Each number is 500 + 40 x the weight over its row's rms, rounded and kept within 0 to 999. Layers, rows and columns count from 0. Numbers have three digits each. The size before them is the row's rms in percent of the matrix's.

# down: layer 3 MLP down (transposed), 320x160, rms 0.0688, rows 188-242, columns 0-79
# gate: layer 3 MLP gate, 320x160, rms 0.0751, rows 189-242, columns 0-79
# up: layer 3 MLP up, 320x160, rms 0.0745, rows 189-242, columns 0-79
down188 101:539554535559529550449479530570525510484525529512585495498502450503487523489431575507511543527534508527484468491500511523547536565546531425474486505491516533534556413518483531545505456485452501387477625459422478534483455450515493550463549525
gate189 099:509488509466518449469539580555505533471641517531477542488485447447431525470426442510517499561470467540497531502443437533485510491539524529553557452450403480481464509539516511581527513442455440494448537502522573519524558462574458448440507513
up189 104:539523536518503421506425384513468468544455473506645480518479499461542505556501504469489520470507505452513481506520565545594453500545503510478489473450530514492538448567526473514457523481540586514512507530498525524456458497523497524525501515
down189 101:475459473460502532487582472528509523473447511532462505527461496478508442489487496550442433526503487533452434434544545498477562481535503495566508443494448517437555497474465489588508549483580503517439451518580518507524489485441516473524468460
gate190 096:525537496500581528485554436491479482529499546439540436478534503473466535575472478539476424587483540521527484444482536508496439585503504517486502494473469516409521426580461536495517463503395458456568479499535495505507493485430540485550561537
up190 094:490473478533527564468484507520462513533500445508483519447568477447528524573527521434524610439469522541488463568473456514493485511491467504566512428429501421515542469499547536489474525550518525524484450543548463557511453474437486454463462501
down190 096:528541540501595521474506534480540512539529478471460448452439490434556591495496549480493468527567526501509496472522489566485456552495487487480544407508483498473419472555493510495437411514432512518511489456521513496542513467467494487488502548
gate191 094:443513543475498491506521421443483486539545519508501495540479504521510527549484449511518443428585481605479533441509520502498538559552559518490438452481553460475498415488574500455558464510516518444564439578505482472557552501526437568543492544
up191 090:416499545460512489466516473458446482547622561499473474510465528475463514495480455507588485493520498564515517432541489478520604546499458511483487447511544404509512397484519541473523501561514495512541411596475498464527553550523516546496452461
down191 092:539494489521515521607505526519495523450559514556471486524488464535498578553599521469558450478465543466465491462490521501576536526517540519483524524411505553479549549520508527458535470530459586506502473540550507519504471544540540520404521433
gate192 093:520451574499517452521528472545472464454516538454466490487532461482472473488561518542526506492484530473474479562475542588468586473467453543514496554500554582462495511491546558524486537456417552518497482462518536480540591492552548537459479525
up192 093:483459525474547527500523464542487482494518517420461449538493572477531521535449471481550492475520534481504526605504507518469559555437474491514551496550516517554490509438500530532435497484453481473541515373510511460512551472524490481476538560
down192 099:479551507582492501484499556441486498454526537489556458499519483492522454456564532481488475540471556534505515530468437524506600506456503472499496540535555529481475435573463528512534460487510548443452464545484498457538452496429599499541480467
gate193 106:467470419504496525503508560525481461483455485521499517486522517517495503515493461496500518490479462490575480463544459459468508555469528495451533427530426530501530474559469514505482520476502475514502518482395504529424577401516497509511484497
up193 104:527554528544540474490529538534430441503500564472494512466496534480517506522551493483528462552542520572504495560519510468524487466472449479533493453456432510415540517481507432490478588486506528552554483505562469551527483547420405476461535465
down193 100:439555432427494561531494451504534556506453430462472478441506454495498532506471505465404485524463424406552569495563494535440563553512464498493545505526557492487570519434414528445526482490529478499528525493487471462502486445517522439482524525
gate194 096:479487476528463431559533490495446582536525503486516599505591432523528404415504540447498556553458480556529459457455547448429464486513483513541450495476500509496411519478536508526503546451489439550450537523494557526506547586476482508484478487
up194 098:520529515464597547501494472457518429488522417508486517543500548544510413477486504447511466569514505508484486520455507486532453452454502526467511428517472435499490553438507552535484506498512549498520544535465613608529535587573510527497413516
down194 101:456491510573478488495535500479532531562567499491527547549502502569570421536476485475536540483511502540522560481579458495494522505530466452584528486455468515495465488418506461505464562562474427483458546552499494448534509534408500477484429516
gate195 091:474411537464564491527510550501465502450526430415475486497473469603460482507526484566549505518506496550474518477510457479544504481475453564507479571532523506470477511482419456503426563489467520525497527439464516516490565522502498512534441542
up195 098:495518568506457423410550457516515449469415520497508501526539540489462544538453520546352485508491503511521441494513500518533503438495498502474473487491556503487522573466476502460496458569487464503445525518607483488428486573461457447572476521
down195 096:469485460507479538572488563498511598493500474499462482433477503452511440449478461471560533499525457485448533518540510450485479499492565436503532482508445511470527484487530456514455519537446476529527452485493453545564490465598564556465501523
gate196 102:484535536542429552475532532526574530503544480535476483490416475438552482464558482493569474455532479500517489541560433504488449575499489480506515467521458561488453533520511467466476462556530458501437477496484499523483503562496540458522565463
up196 098:481511485536427505481563564562533525526564458553449519486447474451556487469560530500540476471517450447493445531576440460471447549493473469498510478530444537509455543567493495501412468497524546508455498493501506570475497567480511449524545495
down196 093:486437518483401534553517513413433472433482470522520480530499526481522452489439483446472597403520453466449491541527550501453486467441485471523509558462485507500506533541512483496518534557475472534546523528483488562470504460445501490495485499
gate197 097:441501556443565523510558490559585438511517488456424519496485488465526469457443506498558461581518526475510483533539494523559495560423546510498457513485490494556516461473462508555472498527470509517579529464532577486439436477480516476481404508
up197 098:506469515443510495473467479439564497465537481517463470522543505606517497498521449463554451554519500523520532517517535544487580552428518423523481543484524459574539452528518471537488520487524442488499498470512439610455481520557479547485454465
down197 101:511471527478573496457521503500546471510509570546414476479503451480493559462445514452544525486498489492470512460510497451524539525482461484504493493504424470488573473566494464520532508552519488440500495520539447517520505568594471543450444504
gate198 096:482468435514466528525492528486543471516487544490590529502480484467496547580474529494520557481462506541473469470483497425503540470486556518454468455520491608426538498534439580486486545529503500495509491511574488505418476541485536436554445521
up198 100:464545488528506502512468556496518484504497480503554511526423508435522533564496458491527503518463555491513474532489538429561545479541422481464468441488494597435592432542459520503462485517518463478549553544488472472435493586487523466502488538
down198 100:516527509495404549529510449414509486430463499433541476548591462532476541471439551609485500519546535455525507496468443424526483507520408508544539464508538490483542556485432527554477521530524524488528586559554415480444525512484465476483487482
gate199 100:502521403520500502502521469504474541491536557560511543435503508504569564498582496473543521523498504463491398473503455518445430481468543438536446460474493479515490418546429625530481529510588536446456475516464569481473459502548539471478518573
up199 104:515519440476487529421567535546401543501461504571521603454511491443502621554497536486551544495517540444492472478474500534529522527480500468501481518468516492518540532481451516571506492490512547445528470491523485508524538501552513561498432501
down199 105:471531512522472484511471471575440483489453454476471440465453437484505453437519465534447535516458520437575437485450533543516517505522470583487517507556495472519478508462447509453503525451436479495497436497456421516563528467429498478484432463
gate200 107:520494520416453524528426500510550451460505490433521546499508555565521480546571551551523429502442487358485501481484542465542511498487479508536532481457471550517511573459434502515497516524417528466484495443477537555506434492567511514511505548
up200 086:484492537408548559578454479432591460478510529489500579520487497582524465522498475465526434503470490471445517458504461513505531490509455526497426554461474449453548530518514540484462469539427482509507572431475563556539485540532436551479526546
down200 099:486509466548531472532551505487487516549489506501530522536521503489498515477506421419536592549564507559535522517517444548445513436505502539531518599496503457481516453560569458480465482473590404544486456550512505520506529473492499557432503446
gate201 108:465500553500528460477485576509519514496485468421498471452470468471503471574455508495498504546537518502520537462443501483541459563488524527531515420559523458477544521483515504444516499505477428537504507450561511521512476482446530527508402508
up201 104:509459495498496442523512535487497498478547514546512468461578445482551478544460516468483490543493508556450539481505564539449583454432421478464485511557567515493559525481520486440503510523410468608500420509495489464561485515507512492497428534
down201 097:566444536490467512539528484538502500471477492524549453453568502479486502472464567605516468448457513490500461496436530505474577532490470512445467515480552503483528488541542472497526490525521651474438483510459460509480505569503464533455513481
gate202 101:490555512577540433473502525571453548497476450449493573551532467566527515511477518570511504485510562573489491603519517523511532544542549532504477464455533496546425473470474505537514543530523553481564525492487470426497470513471484436482509594
up202 108:490446440433527500438589483478545474460445507499552478511547483481505476570514550457509474425508509448510488552467477556531459479507512541494551503457501501502573523539472518488500536552467467465453562517516479560467519451487602469536498392
down202 105:463446552434465554464505535476573534486501622522503494511459493483506473471502509469445468526479497493470532528493412469556498463530487530525470483545467544507534515471478585436437513454499499477485534562497552509506510537473561541554473391
gate203 104:531466516471498541480553460433528544560577549498459511552587496519531437466519433482522486525529492551475528458470501530519483441464504404501533510487502453502486547408565524450546472547481454534509506565503474578526484445419425464459558493
up203 100:481494558436491522454545489407438504525502410532564412553477458514471472487543534506527510527513519449505495468468485498522522462520486545530492504506555526507493481516502503482462493482485531555582501507591461489531560506511559592516454535
down203 100:480553554509459526505511474470531518550409497453522525522534511493494498510563460506461515468423413438480501456509538528473514497463505532555565535556473441511470518530439528431481527554528461420490475511548520464489530394388477535532514491
gate204 098:458484517538472526455489484476480523509455517498533630474515573498489437548388524481549510535530485512487495481504520378519493524460466461503552449529486542483475507471437500529497489517447441438492559466527500479457466458455543485559513525
up204 093:494513566545484468555525486539488433550523536435503497528469493441449451527575475559432480499499498528439481471464455489565489511434570484445481489459474479563471491507491475545500494496567590477518528524466542498473463511493530456478459417
down204 101:522475498551520498460502495527483486461428510478545551545460496521493454523468464516480460481495503488457535466523469395514525504476576568504519469514545534512571479437483458514463491455500544525565514476572452413441503475457449481508470442
gate205 104:525468505530553508464532490528541527482560480413550442464533513584497513501513511520505506499480462522523500474587546574449464486470551529533548484521503404542450507455506525454513530465538494443495442538504507551527509505468538581537431555
up205 099:510438519499588526530529575426508463598472462480533539569544550511528487517539546524481531525538473486533524493448578478488529464544471488495528482611482484453505474517507497499498585486490506592488408504518485469477456593494396508600482486
down205 100:507443509524452484424598599448540512465476506542559519538420520469521466463475488528496423437441520549509412495455518472486541456523611536433539526501539544480533536528430513484471448457594505463549457429522507489432442509497523493546471540
gate206 092:532446486423540484504582513515448479548491533435535526491484586554477508495544494514509468500533573407389546474455493508581487511535514532499426476537470519456558484458481515511457510497496481549503494488622483502513581564497457510496456557
up206 094:470513479528454526558444505470544447472465453489435472499523464452502514489437465472452530541462448498483539496499552446458552535480535524491483518407552463513492460502448465490449522526501484479523534543502518495476476417524546529515462467
down206 096:527485525483582489411537430490447498502506522460543481477509447553456533489545484549561521482508505478461457410461437546533480493443474498517472440550530504422530533493473464529465533540485529534521566498506509473552488525528457426527457504
gate207 103:512478482563509542532516526464539525491600522441561557516459408506513574502558454528514543457526477547440434467506405461519479452517488480584519492447352512499495515455427475552505551482518475541415554470523558490470479505520498498486521495
up207 101:534541450509539502477503546452478520447548546533489509491585448529528522462501464456497545517492450481412431433561426498525530435571544498491488453496403475466548509533485488503497455457512462494444493434499553476520498510532495479540459530
down207 103:516524527446526495415501499492483494485540460560465490447544543482454509463488428406470504576434432443525490509535474481438561545505476439469534423564475534505625492447511557442573517474481508432497537516483542472517497434530489598509437549
gate208 106:432509470467512581515537427535506536512508523486451474533493517497532565523452499570573432512467481502484441486519456529573525483515473475458515408490523513572443469449556472492494471513490533485635532460491515462499511487492498525518524530
up208 104:524475453479446541585493463516512473549497448476473497536532499524566599493531520535521488464486540467460426524485522550482544414499489505466483506522569503504458460495572547523512515520519542490561527500422499510496503520472547479497492570
down208 106:548534539511563525524473474590530566492520544468433469540536471474522454447471513558448498531550536532464496532544521469484485530448493399538484547439576431555525502478460491514440490488474541500523551503504471473502452539485505518474511534
gate209 093:569504539496465481537502509495572432499530425586505510460492498505452486447480515476514475455472451525539535489527513503576547546472555512533512485467529480472488479456489551494518514483567474491519508397418536456469519530472520483569513513
up209 090:532474442494495471519506511506557484488503571563495455408426542473420480504501513509472538417472536523477442517453512459571510515457584421517550534480439512497506500456507501469523487482536485459461503455441529495463473553488552453410453461
down209 093:542507529537529504562579512546478485479497467514488464449509549449476524596497539493507473435575500466504457525478554615489541484407471477488519566473496516513478423503480509506520525560550516570525436498533410547484475436428486513551539504
gate210 088:594534483513488530455427502493542574538500485480478531490467428434508553427469460452452514510549450551494488489524462490490501523539537519438479469565484534503438496434494493517515475595485530493478538504521481448432465541533459439480485466
up210 100:512533520500499472465579517511477547522536436445473497534471489409548560429514516457472545462533414544520524470569524497496527534489508480497513526514458556535529481532606525542524491543551467499472573495534476477436520539534437496445489565
down210 098:516491560481468526521478442482479502418509437508467522491474474470515559450538541443541463494517481568552503454484491527495507529499549522530548525510458486486566497472492473536538530489489600494485504480530474502496543492483426485508469445
gate211 094:486510539432453494523452545481550504436514478547580531537480511484443455472505472510510505462445496568463485495529500453581520617460560462534505446456475584519511492458486523472542484524524497503555518482441471457478575525533583527489503487
up211 091:534485508537560458451468508483421487563500516401509495457494560503494516521456532507490549546567475499570512469461527491425477406479392507517551577573537465443482513584548466539490539516442484460471502497533560553474476530418437485510561531
down211 091:454520478484539417467489503458535553519504471474516462542425529530461511565482529481441436578531505480565446456440521476450492475517452526539585528518514584429427563507489470516524494544506524492451510514539523542506542529513502467520476521
gate212 101:476513560450588540478413464474503540502516515494570596537512516529482522444454516503553496450529485523542442465549497491487569546489447505570507484446488508462421461466502531456442520557495523498526433486480469481541456607498554533527455441
up212 095:454469476463463494574452494480560513464462396557496459466497533558456547481520474501471494511526461532467479549473514509522503555449511523559511435473496586485468515574484502526530426482470558512468511546466509473489593401495544550560574444
down212 095:518465475503544458558485490433467542498487502573566495553553527505474572529478446470549532511521524480441514609517507433518533445517473517497561473466480515464446468536509567498523552509437542547500533483503474514515521491453437474446553443
gate213 087:444542471500552470547472553491430499517497522528530480430481560425447523516564441503470536503507485460519487487533547464522470518467555575464515522500519481546501533539528508457571497511545529436507557471505429554562493477436490534401459503
up213 091:451469500536488483491497398574541479549456444521475514462495475483509508430540489542506492487532439465490520450472502531513524523492535497539485479455458492490474562540479496529484561474456524591530507513545512448508569510471468451556531557
down213 093:470463471537523485464474449497448513473514538503521629436473427458560508486521484508537478494475481471594569495499477464524451527515530472523498459491505563500474514538534466534478476483444492530462476517537464465535575529543555478488493515
gate214 099:492467551522485508500511465442501560515526446523489493545519519465455501474476500554528536454552413490483432467593472563504502503447553519543502461483547527523435469471490453460486488520494528527497413546516505529461490456490532556513443569
up214 106:532512464495483494528456509508490453513517499514512537488574449508540478508472468485499476490449470543494465558489512454465559530482477504542561532449475578478471447542447449499469488484516518500471542484483551566492477577579456605525523540
down214 101:470442470459491529488490493517521530525508506486531495510610450497458467473403505470449469436561446528474548474535484558555548535462402544448501535491572519528469500559469475519533542544492559525482443507509526518487495518490484507557466481
gate215 098:545532538425543472540464422539543549535457473486537531497511512549500489531481527506526499484475480482481468572442488509545473487579401497462548567498508502441433618481488540524494557510488499475445508473502540564508553546549448485511482499
up215 101:438510475505458493507544489472515465551513602524504477551438523490484539519452463463483493466533440486499539449474450546476499599476610515580443471487505492522569457536534481426475486513511425545554451457510447438473453527468510530481546509
down215 105:473519462500530457498557407565544498525472542490481474500494485462542442503529518557496480444478463511517487518470565515535443508503468514487454549512523471477492516511505502446487529500411568528534350492507441415512499485449536596435423482
gate216 122:439491618536484425514456515567475535528498460472484533525492530501445473492491566554512568467495536570542461514609524439476442473512469512461524559511556510580457512491448483524529564457508444447451505464570469457512534535467504552456483504
up216 110:483485525519548454494489498585467536554397463515506510431519448541368503596470567554514576471473473506483525510507525510502507485527418524479494520567573534528492492537496476447495438426485481471463423442504481506516471503512472567508490496
down216 109:536497488488507488446519480483567542497496527516502455490483522427490476483515442404447517509511434403497502485426530505447511471520424495472561531484475431454626526486485447502492475445514467462557453447481619494512503492542454510578486542
gate217 099:551488479519496531519455522465498449477533554498478456493531440536524496461530421485493482459529431492509482510472515505457499416474497486537474412491499502483467541526480515449506471451480423476505485488467483557494438506539439442508539449
up217 096:477431533470533493443511465454491573447413424524534550499518555437500508572470533441563501523562545518565541489585537488462517547448479530475592539470511493509554416504514443478487514545513529499507497516553522534477497454497592561466445572
down217 090:470513483506511460488543533527487486472363504501467528485472461523486471549559437579472450524516471471532502451466576519521493493517512490502409468518577457493534513506483516403560528467578526552486458575525437533515439503461482413450502442
gate218 100:508501484521560479459448508500585484530504413508536505472476466478478480474527471533524580495464587435510529563461455533449485553442480573543517471507596514532523528545504537574525527452568535470448523569500473520545476525443530502476441567
up218 098:466502489504439556529557465448406494480512509506511464549565529493536566502459478453467421506519420536547462414549563447544513466545500447513488499478438453503480472491504486444500444517468465522589456496556483470499541463510449558518562483
down218 094:552452436502571457503498513503561448513493469531501453488504415419451567491558437453484465474459485542443493514450443477495566486478480481511573531502470591495471518463412498474476523426480510543547544542536495487551515473458573450512505502
gate219 087:575464528470452463553570559483491557455505432503480528492595496479497506423536456522529449549518492521461510511582486494571517522530545484496545510447479463430477502473501543469468554412536514473538563497423549482507481554472498556483486528
up219 089:507404478452538504503510502493458516509462418539486498499498519490486518464490452514508502518473546534525548508523456441522512523536507451522544486464487472411479491544561539506465520446497499502517486465464498502552479592493465564511472568
down219 090:487500436495557516492517468482524577552486482507530438497491593533383466486502435490555514471487535540529501493454415485508493515538499471466496505453490495486537469466497564545475518509538459490536425473537505439496460553467523513564454544
gate220 100:418524420451493477488501501490445523502538540482483504532520543426490473551480482476495473597496594434436527538511563466466467475509501556530588467533481498461501519589507494536444503416562561476454519503540539561489512538524530476495443539
up220 104:513527503497531485500487488420456520454504535546473421513507534408454499471562507584502506475534459487570473504467507450526518443479477527539523535524516523489478569444473537523524577466466533527477493490518616517501522497545532456394416506
down220 103:458557465485514500463402535545496426545490566426510497510510554476506412442567507545460561506528534496498505549495523525502508525542445561446567553459479461489441514557497466553550476476475491490449489493471517481482473578488531524508497437
gate221 100:521456596525526459466521489580521524491442499445463572516584437502427457483549507520526525514514553476500524481544475498554439472472485537461476507508465479521521481546461516482460604502538503443595559419536521577529522492475472547475441552
up221 100:475509506501567460500487454543468442481488465440476532563499464506522459425472506515469493530483528468550563444568525545544440441449449523466507450441505468578501512476464537598521544453475540402531553453441555553439507520517518519505520468
down221 097:511501508510498577430533481483529455512571544520447465544510552447533532506489540391501487444524531525511489491401539504429533504459495551522544513547504483520438473538544475537497453541472477539493500490524481468541499508522539466461497466
gate222 096:548410514486381454496535479489515438459435517546521493457557482493586507546490503496472511471554535550427525517423537517435488598473508458506450474557534472541486396528486513525475498524506505485464491578480443467511486487491511512521502472
up222 107:526536473501430463549518509504517463492449478522510437430538491431588513512453477430471548497541513537438534497451590437486442588456496431513458488500486595536496460513544436572509464529523515528496482560533511487488492468451515516508481462
down222 102:432487537439463537530473519572481569517484534468516476424542502415477543492493508566499506461526535528528511520452468526487481602492505446443532454555562575508436525481592505543450470571498521532457476522536490494444541532521527542513507495
gate223 104:468460496469500490549550457510537517483525430543487506473505438596565520407481518487463501526439516576448494562549487445433438522462472550562583467486527446484531522489478551488488506486519503547537471469486534493484506501514361576500501495
up223 113:517514547475444478498496516523565510486446494483405533496509472491652511489453490442538588505474443485438518566476477474441417553551532501519471506513491479530512466533553484427531506445532507503473510517474572485546510494499492496462488515
down223 108:535516451599506548506465492582517458501513538435480562524481480458623489475504518540576532445525450511469501463467567527474555498495515446476376486563461448547514487545464495518435449491510541463419517505543551533517472476482442505543543482
gate224 098:498481480492419495444555514519479499503467551580448595550586455487482488547523559488424466568505522465476435484509488513566507501517570501565552501520483570447582496567440528509536485511478486501513520482468494521493486451511508464483498494
up224 119:591427406480516475557557494447497521520528475440525407446502407511533487487504526479507470449409483600491449537513501544495494447397489543516501520501472503508565549446569564508506534493553461492534476465471572488508569527554454530497438548
down224 110:503482453545494453529495490540493448541489486525502464539481477488507494516478522515506505450401499553453552496533424484527455541449480525553479490504522494520490506538574523467515548523457478521556462516433465529505551478566590515479491596
gate225 090:494474583553522459482517486534511493549524369418552510546503577516517441491477530486482574566483560520448523436448524563472522408511495511473558504511545507535489514522492489476596467523510436445517557486587486506519468501508499488492451535
up225 092:482484542481521531505483530513488511521473418475465511522547579563529402492484531521478525604529582509492502492458527549490481474486464421444561568514510553504441469552470465528566511550492466523507517508589492555500473519534476555456473535
down225 096:507558527518499527516464532559497554551464516467457477563535534516495489483473509436452514495515528532499510439459517545500520472423447423496531507461468497508473507510559551454563448513594572529465475544536438493438506495444482481480467543
gate226 100:464532552498484403423530523524557527471509490501606537499518476534456492453537461504468511534465491549558526547424494439496454527480530470532511475582494552493515490484403497528527505495510471487473502557525518507507500495551517518575442469
up226 100:536487490498518556553546525512497453453510492435500478524500486479482511439546554491483515514549482473493451533525568550503563536493514479536467574493516482481454559451471425528474555459496537453436502500485499457489465476483415501431582441
down226 109:395488498478456494378561503461514570458458469469514502521481520502474516460460490467475571520528482441518542575504501563594502489523556468461543398498494503569491503450498470565529503438493554539450526454516536544549521515494464507516465469
gate227 097:467459536505521493536484494459546490487461528476522476529456557520393529506572562490490509444480444491484517539481565465521467458457424483504511512522545513418449509459480555483479488525490500572529453495475528488520475538511463550468474525
up227 099:513518539520515477473553464579537453566529522551535456533540472507622524416545494454471444517481508451477461473508527550449551486501555442447482517506499472538553456463517472462537468493612550548558516469526467512443470550530494531470499521
down227 098:475473546517544529457544507494539524493571470470501491440461452402482513513589550489497444572513533464467518457525501476527537492424436498477460452364480471493495476464493503448507455482573504516568501465540575489533477583520526497469512523
gate228 100:542512552564531531620498510511568447504529473464560503480552533577491478603565500529447513545595472513508423543458499477517530563472534481516469486493537508568434533395460511484518507500518484452474448486479527489501446537528449517591426547
up228 092:568555485548594492534561529521569523477534536563497501473588557549532460528531528474543488487563482509523495533463461484593567533518497514515454583444488474500430488476484495500559517480488471478515510474537487554555423459471521453465481513
down228 097:494482506558553428449533471484505476471449613517469495459515472493459465502505512422529501506463533498538529514535543586566544502491415446469517526488520521442522523583556531563505519476445475404526462533419499552528516504506581498597562517
gate229 106:501549487469546493544456485452481492447560503457610462475443524434494546443416467499482463495520532513510549563544446494545542494448516469524458502432463571551551483552538471551511479436523506461529543498438473472541547454501516505476541451
up229 091:547491546429549444533476479505481470458474449499531445470498483487492555450483476461513475573492491493542511532545528507450534590478460453472419543448471532501494494555595471521530504489515479430462470454475424408485472554538532497487496471
down229 093:446414541464519458559450572501503452508454519528520615515562476542500507474494551561573527542483596497491506477524497480529488499489447466487465580487471444468448564515566504504519551471478510524444543513444564505503513538469421499485497513
gate230 098:545490536512531470497528522467539470514462473465569463472497511438417435507474526469480485561447577599565573472462501488511516541563516461489571551445509548521536528517471484447514503515467448496530523439504469501458530541521519578490481528
up230 089:491542503497478513458542438448473466443549510489415481554533561528573551444573481588554542405516489495467493512497452542443499424447410579519445447496459470514447517528513514449450424531533549468505510554469478486464453485449467490430494458
down230 096:458490510503536496412531490516489485467485497505474474495418467524462548518544544494501534496446429419564487559483430505476496504516427520577452435489496476492428518560473603518472532427503492503416547527550538427496461511491460456570559476
gate231 084:517516496482507559517512600411473523535556491470459454494493513468573535548553467485541466516507457590468486432474519534509512569497509419576496440608527528486433497472540442461470518490501497501580496552480513537529459473531516484498523547
up231 083:528503465494515552521536600452472524488521481518506499499538491460538458564464434483529503593493505542518548415459544471524534569501513484490523431557551556498460530469525490417499516546473461502582531507489523511456501419521502416490505556
down231 091:420502543460502478511534570538471507453424526475493457479492530524477484508491472577536523491504468472535517426507501527531473573502493518515471456450531489457533538537522391424468465438524462475479539563508475506522450522532492487461471466
gate232 100:542563524501441502480470511494415534461507515525471478474528501480553470492489525525485492549545558509485463519473553579515522589535503568520543486537547445593502526487440468509470410517481474529442470527551456410587459590461442505553528516
up232 104:551502533466475505517515505482497448507425464508412477470531453597532521522531619559475482509514562503443486506510513587588532494505517529488489523550434453485460492485457488479502416411436521491457448494591489475497446544464505491480543519
down232 103:573496491519449472579545528496477488496520508530456448595469483504531527453481442532564514503490534538527510499539516541520459513508479492513419449517493563520562537473519504500511484501433472488490567514532559442541468522438432574563475524
gate233 103:440461486528475512486543434505554531466518492567518402503534490504599477518576568442500452482552540542517444455487514485515495482495477529467500440504409502503453545468514421512447525424448485501502484434538550556470482569512453471563547506
up233 097:478459456540447559463519512545475529469534485509538467476539476461560496588543471496540461502533481528507456505556552451452481438464560507485554467572434480500455481524496525441447518487518555499541493500517498491523460473519444442558506538
down233 100:446531526488486513440536464512528490498547501501537435526537525507505522543499568514471458413583537525570432446522603510565486530483446534480484480526502499481464530502533443513481504439455492472538402491500495534507454534480382470585549478
gate234 097:510455522476405492506504490478465505498507465492506500531481533466570446569505491516495506519466492523520539479548457490504457566554598437460518554513463534530486546450546530599489503498484453488438528503524555518549479494443545540488475529
up234 102:426512466419456480489540493501491542430525495488446514426498512527496596465537492421484459513530442544493545571485480530503488516533497512539510432510543431507573492511518486507463501428486512502562634460466454499520552433481493523486567471
down234 105:466530482480484464483538546498505487447537485536493585471499573440506506535499535500475439528555489536514539574443458538473531502462529485528509491543543403441455487507506472455551533480497526498532568426456508397494521456505520502542501468
gate235 098:528491476460554512419513444429494500533556471496482465517514468476504456540548486503459539491493535501407512506472490512505570475447442526491537452524500523452511497554512390507501453555451470552423486482477479500515451528519470461451482494
up235 097:540510450553505489535502575531524480506580449480474468467511421569460507506529507553503500475395496491444477515483429571563536558494475467492494488477506538490532543449466516498483547523456521479490456578470472448530547491509514499465490522
down235 102:529589521502453493629524551538490495509534490517488531476483511509494554506466528573556492492435465546501549516487525553450485500438436504485520463468480524513557559433540544539518575540410550469539555520487479468565482459471524553491484491
gate236 113:562524500512465424541514464490544483494471515492567557502529537540491469548543559533522464481469512449473479481534413468533461525505504570457517463461542497508527461473520475535434447449495518492468408508473515449484457500514567499495554437
up236 106:473505478426498515444498476441389500530483418465461488495471544535510483465474507455425587549562545499502484457494523443513505523433504525521505546470486482467445503454480495564484500538478469498498553518596490521499498496450559514522484506
down236 099:518486439517463460515518530476426486460495502495551497475455501484586489582512500474420482535520419464483481425556500536547490535560460481539569468473514508483467458430482501432462429534521484538535437527484537557482533546500550427476584493
gate237 099:485512448476559460549490459495511540525497489525496473455500518513504512501590464499494539502503533501488467496533466415513514508529482439528471419491458516445494530472502574474472541436484529453508467427448479492446502485521526454487459498
up237 100:550503486494532524526515469454481544530512457469490515493482539559509538530514476523525582523505520489521508543529416450479512538482464457527409454467459467417478502500520576502530538399503520450511491464467470517502485522494518503471432515
down237 102:572493523532492518489497478513507541466478484433467517467504575483483539451481534497479495473472486496523515498548535580414500548539547498496471495568549476494494502462527539485504471479573451506530503458453452481563532473465481536515482539
gate238 092:539536441462509425557502517465529510498498504461509490481460519476492513497535487508545541507466565491493542532529530524567538442489490480443482502550467510512552539501484458492538583490577485421522463503508404456565530478484488495516556494
up238 086:444460506589553514477483539545534458490496468585542462468424465474447507484469564495443536444547422522511507495462437432465506536539501482500536495461489506457524441542553531500494534495453485563422527450494520524497522506517536497516461433
down238 094:505418551532535513470513542558475481481504452528573479526440477542503582478428493446469468494503477535487463473505515452493503543467507433554512496459500485459474426500528500513483504485459500585494589479466529487495530523446479490466496466
gate239 096:478477508526514535494442503455524570553503474472490538531524452420498565553466503536454478478568429584582418440501399506488489492460472429509534510482501526519460482539523477497515505534467483517498549459549436427392476505457493507496487556
up239 096:517536515577435503432433559508545522541481488452490520552507530457455531494418539548488472466513455520543432501522444519555468548533480463521521490423486482474468521525454417526500525508475542453458544476546497478468483476535534521495448511
down239 096:524487501492471507581405593529506496519447517465557456555474488559558515470421544587525520495495469471566517532514550538533505539558531523518546533576527491425523511493486471484466511543492552419465444505463439532471493500534534509454514438
gate240 099:500472445517513504480501497475479531487543542504572545417494502482498461540448578567464447439485565495477525520471516558477543489492521435457568554461516503530495560475494522534452508559497561469490506544527509472566482504551423543498556555
up240 106:467492548491491477508495595442513497461513501463551592514494554540431505507511482488525490469546490474504497543468494510515492558541483502437500501498505497488509554453552488535521564494488614488432553454476421468549547509459439394551531504
down240 106:451425494448476488522408511505507540496511505473528560551528591571524484425547469423559510516445501470503479467490507572514527529556566495542517458524498452465526514460448432438538536529500474549487452451473471472505582477468480459511536469
gate241 099:530514495525542465513434515495550494505552474519430602518515491475561461409543444462585514575537481478510557461480499486399445485556537412532459463444498562478486433481512500513449569514513551495482564535479535510484490530474495473543578477
up241 094:504503501526501531452515471490491484598483431498498489478437466439434529520472503479460506415559472451544523509556507537543517517531454549493519494543549484467464506527526577558533462551528454521545426480441413516480555445505525452469469473
down241 097:511475486503515532481482458500453458522508398481471624526475494422522534505461504541558457517522468489471527483409547470469486507509515480579465499511542514490434503528504497503523493562548532527528461538522450526525519495476487462513541435
gate242 104:483554560493540453480402560476504486464554599508537524499562439507553529450461430461472500519535520495497515478472520475495567566555535526502520478531454571471506458487523469480547466484456450479463467476453548448550483534552507478528543544
up242 104:543394503471520522491513545492592436497466467462517419534566423508478491569501522507432538470514475475495458570495475528503544449523459516491517462462435520523454441555524493489532408475519390454442495489487568499561414450545540473472500469
down242 104:512548478538509457525502450541549476459559478563476537467541511527551543543519460482485443517495498488553442494458471516495484503548490466501480500532446559473428542571444465531531465533475482514413420474506469471488410543489471443457507502